From a checkpoint of a small transformer trained on Wikipedia: 4 heads of 64, attention and MLP in parallel.
Each number is 128 + 24 x the weight over the matrix's rms, rounded and kept within 0 to 255. Layers, rows and columns count from 0. Numbers have three digits each.

# up: layer 5 MLP up, 896x224, rms 0.117, rows 497-524, columns 112-223
# down: layer 5 MLP down (transposed), 896x224, rms 0.13, rows 497-524, columns 112-223
up497:120133104109098129157141082103100152170132081153122122153130122153138121145159159129139102188159128174150157113087159150140183140188122151109147112135155112107112146107140120138058148163132074120136150132128119103128145173113106158197117099154107174120156096164126137125153132107090109139114127143159130135101109103134125135119104113108
down497:144102098149111133137099186141148087111071101175134106129117121130150124101151140135109118121163120107157115133089115118077159111097100098081129127186160147125128168110146085122109130099131100107134159108166126142102131077108173124164146132113206074120147132128149122131134097114165086193124148115113139151078076108153153131143105118141
up498:080118131110132122120108144126123127107151088130136143128099105144134142089131162158148122102114134205143114111151130148113173093098140149140134155115118142154133164114107150139126137105118174106125115126117114156137132143159157115071146150110135148140132100157123071132132117153134168128141148131123109162124143114155098122092123131132
down498:106087139118140132177144134062131125162155125159130143170113112131089177138174132104139121154137119108120121122154115131147141129126107134121095140147119119090147141180123145089114114121089141148088131160123155141122127152041108107135162124133117139162102135171144103156116120149164090145161134132144122121116095116126121124162140088183
up499:105118100130120139149139130137171116128121140121099143145104140108101142102107103119110096120106134111151128111150153143135086131107136106142080123120141154136142143143150111114096152135139115121136146114141093097102063158127111122107126098128154120106145157107174147158142111097141126142113136131112176150154117115124159102153113150128
down499:127084130120156117087094120130118164130119092113124134137133128137179120123143077103108117136098206147135113173133153135098108142112129148127104098125123124109122108072121120092193130129107127149101147132143135128145134144159113140086101143123130155121157145121091157112131141160095150123097137180098131152143144124150142096095096110177
up500:083170167120150142122132153174124121085108119115137178186144143079155146129158106162090091149170132137146123124159111090132121109127061119122108150137128156139135147096155134107147138121149096196158141174079111154142099126149152081109126148132090119113102113107121133117131143145127122113122132149122094153120119160124123126119145094142
down500:090147145115133134110153170111143106118115104087105205138157123114112115107158121113124123131143132119083181113131150138134066082146103146118101125181156121170098124112151135142144098104117081200158103119096076141132085119138166153176159142101119104138067169138096156169091154114084165158130119133113142128138128135139097115094153111124
up501:121129118125132128124115102124155153083102106123121150169144170153149134093148091161167096119120104131084165126132135140151119144117121168193082132156139125177114160117136133101143181068143123156136130088139127150146100111106104114157093117131139114098096128143120120135112135121143115128141133108102120104143122137144143108159168142147
down501:099105169133101088120155128177115174123138122090151102123145138123113121091137145119091096134118119139103125109130155156039144153162117113128129110126113145155116138169103150142129116132095120149195156097144123139108131092129171139132083113119140148138100093098161108129133100105112144169135146160118092099129104101137103122123136168112
up502:129179096100137148125131121107181148149129135116174104156153144140108094110161116122162144126158145122159101114152116163132083178111115113124099074125101090147122144113106121097134121126032153105196098157160116099129162114145090144089131108117118137107126077098111203136162116158123143098130180136161122140148129095158135126126157154123
down502:088091078156150153161156094111144106130136149142079107133130132080143119120112142135140120140090128109137179143134129149123111161120127109167142100113121123125075139109141118128144099196123147144118111111154107106127151179083062102115124172165146175099100113084097118167106107123128138142109132125144122147127126135119162114154101134178
up503:149136155147102159127136156119145152151119139061115148117123146120143134106114114150114152127107111153139127152121145119133153140130168132085121121139144123118140141118124146132136147163126128159131141138176107115136145127131087091122100134125109113146114099108148134135125144146126139124166124146121128121128121168139111128151138097176
down503:151124118138126125121108091161135108147128136093112142144135132133109135106130147144155118155139123110135113147127111088126125124123123146119127145137103157147132127135126116128142129124139114157125121153118130134153146140127142114135122104123136104127118147119157124134162115135110121143132115138108142136147154084112155136140110118125
up504:145142101106172146150104137144133124088128140142149154090112111144139086120113149118115083151135122187084118173164086104142120107127132109106125135128070184158144117140113122149088101156110121128133104150078123111159077163099127135122136195132132127094148176148148126101127129123131109103114127147134101144102124129128105131127150097155
down504:110121136095123146120122163174097157104154077113136164117157093131126095127132150141108118143149137141122172083122144126180147152143146142139131092088156083179153072129109060161112153062167131186136124118117113113105182134179144160143156059155145095140148106090104146130177149118126105153144103153136127105121147140141127105127129093132
up505:117124103079114148099127073101144140120136106096122118117128112146154169160138147149115070098157147126130146133118077140128156145127137141080119117134174161136127143118132113190150150129125125105187103162144101156094115143138139125090106163131151131134137117157128176121111151136153164147138107105124165133158109141137119136125132141101
down505:139120160105134118108110106153106124132136109110130144135114112134128141144120123144160101123117129121127130109145123113119121117129132140141113133110139136139138130139135122094135119118152125132144154135127113124136097119169140113146114122112135110113151136112161147138154094130130142147156120120150129138131142107131129139114120142121
up506:160101107116119143110089186118089133146117109158120114125127144151117111101152107146141136145147133152117138126129125189101135121088113182158157142144122153162112121118120151137106157140124129147093142151131099116128142141183116149114124148125164133150132104132156150115108093117107120111187089090129113132140130138130176112112096154134
down506:149186112088078099090131126134113163089110123155119141119167145097131099126124147130107159126157067114133148087131146111183112113153139141119124130122158117132154106147088054144069130133169101142127103140127108108066118123193155156153133103129143143182078120139163131133105134117117112135118133179108127135174121062127136109121104185121
up507:131150156169156116145087108116167174151201205087145163137092164159054148181099205142158136096126163129122098191080134144155148124098143147107193128159103087160166105123084112119144132094090097078170138119123192140064120176136143160138119119165120101155127100148120126104145126087086082091122129118122115066089139130084087136163081127160
down507:108097137150142100072139157166120133112157111136189110136097075136132119133150144134121170106137043101160139114102145147152159117183154146096126136186138103140083094136147105124147133131166111151099114147176183100132098134160074154186108153185091111169119084139123134049134089084142098163135126118098155118118136143133134150114125129143
up508:119119105150071128103147114128138113134145149172079112226097149166139111124132130111144115136119132105124092102097116137133107118109110165109166121156102144135066130142128155115089158132117169170149133082118185188125165144161104089109149124167091109153121167151091135143137161121125129143145132138151151125152142130083169076115090103145
down508:149156138149134134175154094130138146122113112109101131107111140087150165143121135139099141131140135120100117096163131158135096126182141163085153092147094154161106082128102139098076144083160116089118124169142164112097140157129146112167099134161121118119165100132149149133133111141152088151063149101172118146100088132123158121170161112101
up509:118139091146101162135061169101130110091145136120153128099152146122127121120142180127153103102160108124144113120163110076163106179152129084152098130111132157113112172096114139129175092132151131125151098155094088099164112157141117192137105122132182191132119119137118082102119119111128109030148133084167151131127175148128101130112166130087
down509:096128135139138093157128106096128085101164144168138146196099100091150174196211116170156094147122117137162100154138177156160143117119131183133097149104146124135089143112116173122122137140138081150144113098121166161108120094104119126149101177099155067153130173133160090111116163162162118105139115133117144153137097136054098098098173195084
up510:114096133083170147089106168118123150114155108137091067153104132124182147140095174132150127118150073135118106155151155116110133122107086144149114126133154132165099150101147099113111117114118116158117183097145105142113116149114143143177136146084146127127195145139137112105120131130138109095103131111117131120122170108104090138067177170180
down510:145161095144123130129151148133131126125178142155127108164155127128173096107144120181090128101145102146110126136103137144133104147112125139117090123127133144152111112145119144118104094140100126092111180140099145131125110158105133153170123151132132118089130108133136117138120163158093156122135165157148129107128144147079120099122141105185
up511:111149150102132077128161133103128199121174143143139144169106137186138118130094140163134143135095103156130089122162127114143134132162113106124133172095085120175149114141122099140137136110143089156144087114146146109127166090144097108152142144149141148150104160111157132131137129140095132084142131110193145157144139191130114106120131149165
down511:110107130066147161113158099140121121116079144075103135109151134133131115099115161127119147115120103135152153152140126104120107151084132139112137151174147175112113091172118184161103114098158123146131153162141108150144097099119112178110101135131107117147140121106118125132076100091172181152114084105087114154114127104158180158074093153140
up512:138129145124107137106099141122130142139148155072144118148111150108170157113155099120110124121130094146129163130134086133122129153116097151148113111108124157124131159148163090160113098108111136105154107153170137118152125091121140147092160151102147164133129108148133124130141125109124158196152119112130122134150079115102114099133115127150
down512:132094155142149098122106114125128127149131129117125131141115137126143131127104136125147116137121124118127126115118104103113127124118135125088134126100123137140115138153103112099135124102130123141141135137138150120131130103152144142146123109125134104097132137133152135127163120147108134144104135124126125118141149103112151145110109123118
up513:125158116105103145112158084137095152132137146132150167111116115126139138130143116141090107155187101159097147146119134128105155118137121144129146148125122111096184137101140105132122127141133122149148095141152120134160139155182107136082100095126157132101130131163151149117066136105114104168123130134139100141144114117113123120130152117132
down513:101113146154090100106127124161105144127099112133142128107095128123164073106137119125139133118094131128108131143092140132143135146164127135103121107099140123107149137084100117105090085124137153100131182144071118128098116113093154103172131090118107149138123146092129116140107141157197113151127165152165187108116119135106133127138126159151
up514:119137146129144088129106142130150155151113131188097111144131140081123151131105147143105142146144127148125111130141139099132159105158113111091129115142102166141147072119114135101148128129141124153087104144121119159148120138117138121169132134108097120111154172132104162162130168151089093142136106166131116142131125089144132122101130093155
down514:110109143137134142106149167177150136145164137118086140092183132147159115087100154118175180129106108134177151084119112064139133133136136139145109152136129143112185157135156117098118075115071121141149094111150156121151153149127132112142125111133101129169140157105089099097135128123104153092117118111179163099137143134128150159101084113116
up515:139152114117130123110156124194131094133101145112135146124145159109096116104128138095157145100123137102115132075121136133115125149132154162143138099132139123152123155164149124144124111148125186137126142149130132153125128089125112143094108125116123127113140167121100174150125110175132133124150119123106175141102153125120115152171110154133
down515:125109136083193149121151113168125098121101117144121129124103145125135086153164132113129088153134153138150155145160117151115132118112129113138096161078132144105110106109131135108131145128122109145117124139145120135116139099090111089146116116085137046141123138099134095116145114128153102135125118137082134088155172121141101131086143120131
up516:118165054155128142174140106086095139177141054131161093150124133111099136107091076193135164147100088142103088140113072178167077177133177114135144151177118080115152137135118100092126120095132176186116148090115123114136129158132118139146115134118088114119111097135114172156132079072067096157142137126172115176033175177105154117157132178099
down516:102171123109097120128136076141130156078120119149151077142110122119155160080114087111157159139121136160114108087101139121146143155140135195109165137179123111135151150131169076107103140106139180113093174076067156159156070099175111150179138101125116119130075107161107127125139139142117149118121144213166206148084144143145140123139169094149
up517:141134169072181084178103113096087176132137181113154181149157101120104161168069198147116128132090146148094098100091147092139125086122080093120113138119135162107178110118139081146094133156126171161123144150161112125106130141106156156082128133144120130134094126153120118090146128126081182164113121115146146122141146151106149145133103136151
down517:136110129148121131103111112134143110087126101131128139089127071125087138062148119047099125112101177171143148092107112129092107154137141176079138162124164127121134123102174095113122115115144151099116100141115149121161096119184124137142129121133085124126091116166125119146090118159129148162100113126143154117122114153183140129130137133145
up518:115163139157136135141090090123127063153115111144126095164129115103088169123173089104085098146116133112075145094141139108119122113168155133108148130142098139121103103129119115081163128148157116141125093152125142107105132114129155131112131095132150136119162159089134209203169126137160067133147113096118138128153121106124114141117175131074
down518:118122124170131140073137151127111115126144108146159113100122082135142102128126112084141086118124126112156161132105129155091118151130115178094154128096144108097098159124126111137105155152114093120144144166101161116144102146145094144163104088142173108124083133135176118168166099130189103149104129131113110109101115114135143140144121136117
up519:140167158136174171117105126116116155089105102117136126173128122131118121117163153126116114184134134109160096107127108145114125161124109158126141139133094173119144161125111149147132087114184114138150082154084114120146134135137144115129101111132131146083100155050175155124116184103128107163089149116126091174141162172140089187101178116126
down519:135150134174192136119144147104093157085122116089107140158107093109169088161127153192117120207147115097155125155145134122172118116138171120119135127162097093127116151152178127078118118107165116101143072210094188143119109165174101154130072130124096143107076130072120101171156120153140159159116146078131143106131161185102095143084167134123
up520:126106143166157151134154137102163148125135116107129106150140082149135114136142100126142096098141128116105120151099132125115111116133105131144115146128129106117130126136118149071137130167131108138079115122099092132156151137131151102127150131113118128151123124125169130104149104132112165125137120167083126117162113117142132125159132168119
down520:153136167112087081123107078143122118153102120094151153135121153122118127092160115140132147191181090164151077119137122168136118168130139138127122104133130142157153135095101128161133133142120125120175139134079099166109109128147102167168152110136141114133106120140091068144111164091157146109124126138160139091172144138137101106115113110171
up521:132132105144154139131144151124126131190114170122143132149114105145115121164162105128191132123173135130115129127093117162140097108123102156146122086137114163114123140113107145084134145126094152116141082132153104094139130156094120103107126138141150113118175116135162123095137142135107118135111133127152050088168090097132096134099139149089
down521:118090127145108081099146097177134152091116123145113137129134128141089110119119121149099098120139137130133115117103138130087148130153145126117120184153171124108130095129127155111123139096123114144151156125113153149135144130173163185139146143157084111141126103157143152161134128109101150132118147116085100107137171162178114153137140126116
up522:135150122115100140156112153126116109128151130108155105097102113131163113150147119137126143138130132120087115144124135097124109139170109155114089125123125099124104175116091138108143133115112131098150157112104138140143096154141154131109140098144136110129137120114175134101137110079105094140132133120134148154114135153145134127101153087148
down522:136107168163123104120102150131135173105147135097129136123121126103153102161097146157118111122098139093163153171136137140138163111158101107151140115120139164118124136142112104126115108111155146168110115098104125179125181142125141135142107115139138129107117128145113117149087116113108146099102158117139147099097098115089119089144139110127
up523:143125098129101110127139127072120144138110149141133153160136136134126112107091153119091178153122135097160114149143147149181112130128168147109149147091106134130153082118144157123115139132120106129108100114120109106113123109173119099172098140070143135104135186139108161143160092137104127118118123125197116114105138140137078124166115182166
down523:142095133060067105128089158111133144122136132119120117089179127151107130174113119189138114110116157077098195147131112141129155098137152125150134151131114151127119126129095145144128140091118110109127141073169147120109162076144158071091166159178175160129136181101141094145109143137153132134147157124118098151070117172096110136135158120133
up524:130142143141113165158117102175116125148124074107150130096105110117096131133134123122138156141114138133112115156114151134132115117107103134144097150152132153142152115129156141138100124163150119119089169127135112110154160133140134170101089173136129139143160099134152117123127157145130107099159115134129117148124176088159116134131127133136
down524:117124128109135135131092154121115109092152156141125121138140146104111125124145124101133147133133113122158120113140146124128136129128168108121119145106124136128108136152127109087122142157132138101146121146178142105138114097139124135134144114125150089107128147145125159098161132133118094062134154106116168102129133120110129132137144122107